Each number is 500 + 25 x the weight over its row's rms, rounded and kept within 0 to 999. Layers, rows and columns count from 0. Numbers have three digits each. The size before them is the row's rms in percent of the matrix's.

# up: layer 5 MLP up, 512x128, rms 0.119, rows 74-157, columns 64-95
# down: layer 5 MLP down (transposed), 512x128, rms 0.0285, rows 74-157, columns 64-95
up74 104:512474430455536441460508514517506492553474523521540479496481471465530480509473490549492532490519
down74 097:479524497469502555498493468526468458466477520485458507489483463504494503501496494480508507526507
up75 091:484505488504493472410453496524497529537489482525465483479480489515464515498543492435471497485492
down75 099:476522503481487470496499516531476511499516488485532501452514514509523500544513436548498454469538
up76 095:499483489482508522523486484531464520477500538506498493494485531480525484520477458497503528532487
down76 097:474459540506493487464492480441518505501509473519478535491486515474506478469502504500490484487458
up77 089:474497476511489450498455483477453521481522479472471500528484481520450500471526519497520516449520
down77 091:496491544567508556513579549558510492522482547491483515502485503465502487538481498523458498521518
up78 105:513509505493515434496486471516506463535532483515507464491463493555502504500525498524495477510530
down78 105:497528477517501529497483521510508477494455470458486519495485537517508544491504486538467502473529
up79 104:499471484499514510481480527497527489482496481486451485496518503477501482480544500459532518500490
down79 100:514473516554499511487502538482493489488470470459458506502496492479518475508494491507529518511492
up80 091:496499481505551494513524491507497505479486483443494460473471500457485509520496438469463493587493
down80 089:496512482498537492543469528528484520478458550483491493475545509517486482486475505479496505540477
up81 102:482498501539533395483490529503501474509492493529522478499495494507477470491489501518534475501497
down81 103:486484516502531571498497475467503532494478501471460495499501489514482471479514471472478534476536
up82 102:490522535515514467486520471466443503513524436527471506508492489526476511489509520560548550503529
down82 100:513488486492492508507456549466480529508471540528528494494485506485543514450510478513480494477508
up83 108:525483512503498475549477474505524537537497478487495500466498475501499543506521509461528498513506
down83 104:525518544528468457471511565493459499511478499539503496504446480535489489448489460507470469531489
up84 099:497490470487479485465471493514542473460530545538522481544536516444525522475479504448541475474486
down84 101:526559462505519454517545530493479480494454471494526534483479492482503506481504524496515516488484
up85 109:480474481475526501514514478496468461477514480471524467500466470477478511519436491514480511513499
down85 101:479499494451469490509570505540498512470499521511472498503481495534516504550461464504514472510500
up86 086:493478550515525481487504454473490468445487478452464530564489527473489492549534466519516496482498
down86 098:516504464525501459532475484490507445529522536521500510472490519480535514471478517512509501537489
up87 100:548484525473526535513513516494539528513487470452510508489517483520513473497470500475536506451496
down87 108:432490479499474532531504520511499496448528473461482511528510556530483510506539508487478539471498
up88 119:483522506538506523488497497511496475508521502501484472529493512538489537497527481512496534501496
down88 110:505470531516488520501528517442529512461492490548510476500510475475484529484502458485518510514499
up89 107:470491488503503484501484495499532488479468447509513516561473469506470501489510481495504499494489
down89 106:484460478491531464484499511507492484509517482463500461553459492464505459503489485495520512529453
up90 107:476479496530490524530476406505495527476468522474528500462502477478484529519498476454498518475496
down90 102:510504496503527483525504450497498497525537493511532511507489531490535478444501500531464527489525
up91 101:488529521533494483503501453550470527520502514480466466478460533530473504473507509487508518493489
down91 107:514534460552496505541468516501489486502532495515586449505482464488546524497503477544504471497511
up92 096:504483488512490470498493499519512494500520512524493466467489484441508520478493508533514529472504
down92 094:485518485510468475467511490554495500489519529489511518508496530514497500459511511537469505475516
up93 103:491483534482495519469511509518517487501506503504504482537536532487478547525509463532479530497495
down93 095:546527505491475476522512521514489559480501550558476507569542533459527563462489514506489507533500
up94 094:490481553511523549486459487540512509550505505482484503459504532472492442523508450485478465479492
down94 090:455537462487498480498537488516548530470559492504545550489481517489478432512507500488557515502468
up95 107:492535474471562494468526511549467516505483467531482498493495461492543492498551540457505496517519
down95 095:534491515535484499479506494474507511511502496474457503475542535484508499481526473516457497549492
up96 098:507549465489522435542489532481524492517538470522511482501493476467536511490500486529505543490498
down96 099:492515561479479488506469479423488518468442499481487508456518494498478500493473507488492501494505
up97 094:500525541468489486453484469510478489467460514487485469479496516474467469488497546510485479467511
down97 103:511519542467471451505491463500494457502454502515525496536508525515500469529479475496508500516514
up98 094:485555509506549480498502498489487460518505521503484500517517480511463511498527526484484545524496
down98 093:502500509488467469476498514490431470451475490496526484528491458512535487557464516543486531484480
up99 094:538504473516529481497517506540550476494530514524524544503490522461472537541528507525523484498478
down99 099:515543482474481523515486495496504495490503488528530474459489457508507526477490468540501510516478
up100 100:524481513529520525514470485530497523531554489510510520479551500503488508436481507487433499470535
down100 100:544521510513531469507522495474499494495460498476492490519488466462496469514497476475480513487516
up101 100:494502488467494492527549522492470474479475524477486490507475482466480505488501473465506505466543
down101 100:500445523520515454525475497516509515479537481510495513459496500489497493485455513487502516492479
up102 105:463516541542504515493512523478471490486495495552483452495504463488505473479496450509490510445526
down102 102:469534420534521471497478523541517515499479505472524549485526526489532445515502480479483533505511
up103 095:483462489518473465499508500511528496522487468516483460476487487483491487495515553494516497486506
down103 090:482493503495501543517529537479508523492497514518508511495472552500556477508495502502500519498494
up104 096:494523499531499490473466473482526543493503510518474508524508470470478492481515480487544498446565
down104 099:508549514500508503513478517470488472454470502460489523512475473533518511478516521523483488538508
up105 102:498496469544515478472507543529539531508502466500506494481447463467515445459486503480485522504490
down105 106:511501513506507514475497451496524487470520517510471524495518532520511532467528514556538507507496
up106 092:498488459501508503514517539548519471496559501505510503539547520493553493501492487488478481516496
down106 096:470524525533500455492504507486523497509554478532470489501513503504491436500486526484545486519478
up107 118:479534497554516500561504514486509489510474473501523504496515513506521502499462507481547496484561
down107 108:479519487531489489536494491474460501494465519497489480490533472515484513525499495541525484481555
up108 113:575473545514512521504464530497511525515488541490481501489477516496480472502496522490487493461533
down108 104:474525473477469539526465511489510538468496530507548502476468562505505513500470523495502539481516
up109 096:502462501424450493535498497487502457467480440493449461509518485489541509530527511486478475491486
down109 099:476516534517531528527534503481511517493539537475462533523486538505507503472547525525533498497493
up110 104:526526500461502468504498475498494465489506527506529504481463473526524536513489547528465540508546
down110 104:528490546492499489509489490506503498495497476536514542491495475505450522477490504511478500494464
up111 094:470446558477501523486496495474512515500469521483509518547517521511447485451512482484500502458508
down111 093:501514485469448526478512503497470525511506533491468518484516475493447465498536534494487496531536
up112 100:493464509507501522502487468497492507498487516522520476471459499518489544550479470559469538459545
down112 100:512483526484524499500503489474548507475482502547530498536473475460539551527518491464470516521498
up113 114:524496482536489484511511500518502502465497542468488475517537487460488517525459519519507497454515
down113 106:524485507463478505502518504496457503464510487518463471512490485486536508470498513441507551491525
up114 093:505477484513475493505533477503548545515489531544485490550437471500506503492479513512561520483448
down114 101:485512526484494505531472504524522528496488503521504500534479495481551505541482495543457500483510
up115 103:507502486507496491508521448494515487494523486529511458507512510541529492510498520466523494508507
down115 106:538469537510487472517442525533478528475523497507493504519460521499512488472517536512489493472502
up116 095:477522524520525498506486492470498502568511464470462497525497518492470522497482525487476505501514
down116 097:507515504510511485514479478508457469493525492545485516477511570482544511488496468503525492521489
up117 117:481509522521546511498500514495502442503495484454507512506513504500484521499511525500506499488480
down117 112:546495495513457551502518503497550515466479522484500482484511481528496476522511458546507492530483
up118 098:517508561527498540517504465465494506489507536521503466491508498469499518548462549538469534534523
down118 100:499497508471536502501520484470489496495554522475477531453490499488528481497499465506504539496518
up119 086:474520517459482508484474490466519503516494498480521453516497468452495527531479560475464478501464
down119 088:515487473483492488499484459535521479490505498504474534501504551489553500512469497476508482537523
up120 089:493489519519512546525500485509505499533505507517498448535499509495495573475529484541512512555500
down120 101:515507505473496521459489504509514474480471494510534467503493516529507445533535478446501511536490
up121 098:515525512493523481531505482540498533511455435497491507494481504499570512504467501458467504499487
down121 097:505461508511469546450500499486500498482510536502496490491505496470461512506517516462501481482505
up122 099:476562496520496494542480483428497536514504481479534513480508525498492513502507503544467506478535
down122 099:477509501462484457577500534497486512502530518516553493484436513524523486525484485507502504521485
up123 097:523505515524474494466495498496556519492505503514520519475534503471499512546525474544525521484524
down123 101:538481490536503451505529504472519466497507518498524473491486494428439488445476485553460500469495
up124 091:505504514464499461489506502469498501474416527462510478535486509503473512475527536507500509486520
down124 099:491505555496482531542472550461493517512464495496475522537543504492513488531501489467526504511454
up125 098:540553491518493518497499534456473492513500477475508475493483478514488523470500475492512477514521
down125 100:511492475500514512518453501539501504451497497507474491520490515522466511506535510523503442480477
up126 093:497478508519508465480449517490524539487469488488503479518537478508522494496490502502506482482489
down126 099:545475496476472432511512501484500437529519462517531507487479499514525488463509510541503503531493
up127 106:495490504507458512536570465481522492474478498534482518504464475463488495530464499490535522491542
down127 111:512533486481495513515478516487540448484490513455492497512479514472508507505484511494506535527523
up128 103:551491521549533531486508525533518502500483516463564517505482571522534464519509523505523525504528
down128 107:506499451468485511539504512486513478499503465496518475508481460456493489496488489458510471521517
up129 083:456459522481487461473506486482491506476461482419529495502505518508498532491461485515526506478504
down129 089:507517529493517490492485486499502445498512475483535546450500494508492492487478497513498490503466
up130 097:518530468542475505455471526522480506494486495472473476520482512494508470463499472562511514533518
down130 099:512497444470504439522496516491505483453498535461519528485534521498502559476513516505521468508510
up131 102:527482519453539493475526538490455515505477528503501516478535519507458511466470525514532465517507
down131 104:486493506516538527505547491512478517496497519479455541521494510479489513529486513484507531526476
up132 100:502468527527520506505516454458522469488460471538511507503536479458503533513490481520535535491500
down132 105:487518478508509497529533510507504487548501519468497490475485464505480504485507504537494489496498
up133 108:516555506543472505500498561486535476478510501507506487510504449469491509519481515515495463499498
down133 110:497487510490505491472508477536505506494498467446508539476482488522505523503575501518525484498527
up134 104:525523495483520535538506518542501485534476506512469518525496512485471517531487546519541498503564
down134 103:502489494501522509487467503464501457520475463495469523513504496490506486539497493522482500505474
up135 102:532526487472464491509512518516476519510520503514576443509484517481455479458467521559487502484510
down135 103:487510506510450503520507485466513479455501481514483492518507482504482527449469455523568555525509
up136 098:533499533532515533503521484548519493489493523502492475537484469526491506497507497443502494462507
down136 096:513545475525520526524491472510483473541494528485572455499495481488490504532523492492515479517469
up137 103:514498530473544490499468495515525488511488541529505511443489524505484485493528506507504507497515
down137 107:497527495523504524481522483524507517477480512489491521484511511485447536477501463500530496513504
up138 113:519462499503522489511472495510480546513467522536519451490489525530499490483520505477500494494507
down138 113:508482526471493511528461496524490511553521541548478493523482533539478504461475468491523481526525
up139 092:503489485559529535504507516470515485463505516514479480464456503461517490483527518526480447523491
down139 098:491487483483520559516472502484513549485473548501476506506491488540477461483487522496486522533492
up140 091:500532507542484468507495517522526523521459478502489510501498481509490532465521502479469483530499
down140 091:488449449579504515476541489485474528546517518533503488521528508488542499510464486503495526448508
up141 108:503486507492518511427500478509486478480482467506505514480480499491500521464507515534494514511533
down141 094:501496497479485506490477485512501543492497528479466495497513520526504532508509486490527482515479
up142 105:449483493541530513501494523494469552514563513495514491501482502469473467459505491452537487502493
down142 104:533488474490459512460531492539482504490470486516486499493502525528478498501503551498510523484467
up143 096:493450540463516501493481528506524502484497471455510512526489488499527505473530508483498494478465
down143 104:501471548484484505486498501502518481493529485501522483440512523493549500484501450452499506492483
up144 095:496493461482499518480502465477494465498465471482492498501468511534508524472518483494494496471458
down144 101:486502485466499496492515477477474477514500530499497526499553509581475491524486507508507494470512
up145 106:480480553436502509543447540469518507480524485508486502513512489519532483500505479484499514474509
down145 106:483471477553481476513481452516508531496488515467519500525507518514528444457457482513479507503485
up146 094:483482542512490510513478472534487455575523467560472516480479539514516485506522464487514480519499
down146 093:497508501511511508415467477551506514474480475505507483510528496505440516505497540514502510542514
up147 098:544507511485474476460443528451538527518479538490513490478508475485508567506529484546520534513527
down147 102:435506476502487557453499568499512484521536459516511523497514475504497510518463524495514502496492
up148 106:448457478511554479511480483497452486511487566515488468466507487469498510488553547465508489484522
down148 103:507502493494447512504514500527495501500492488492522523501458509464493488483529472457499488487466
up149 092:490507530517524485485461486482503471470488459503472495498452493514531488540487495480455480518497
down149 108:471501516465518520500488517524483531544498506548505524477546497470504528484486464518522509504533
up150 096:524507498493531492505508490523554455478472476490480537484522481491525538485495497490500515502509
down150 097:511444511523488504487478499524486478529481476513501493465491497455486446460466500489487482479528
up151 088:450485515443460520446508531507536487542453498485499499505492511490493520467525499454517471442472
down151 088:452533491484487488485537493549486454479458480483496492480521516507521514498526562441490505500474
up152 089:550518501507498468509474481559538495501462467495493511513501516506511498477493508500498540486441
down152 094:497559527477478478506484512552456464478501529515462490499570512518543492516516481476520426512524
up153 103:565464503512488480444467475481483527498454510489506470466479516503530548491502491512489460498471
down153 097:445481482505501495527496513499510525505508493518534510510497474468508446507516527485518539512477
up154 095:525499487501506491487532540490458475486478472508511462475520465498510509519443509514529457528536
down154 097:501478499501519494462510473521530497499483501485526518491491488481480507490499489497476496499510
up155 113:497491511501507491522483491495489489522492488512459523501518525502430503487512490511474560483515
down155 110:510514482546466440529491496506510476500506533538479455476505494479475490509523501499530518502505
up156 084:508533503536459496479473512492428506521488480470461475465475465537465463555510532496465508482492
down156 091:494490528519534514547443486539496490565499503528465545500503506466493552519467487501499513494533
up157 107:553480467477487486562499478482433538502475528473481456479496489503494494504475487513505489491516
down157 107:462537512497530487501510548502518503480504523486493483516506504512547491519482451534545522521520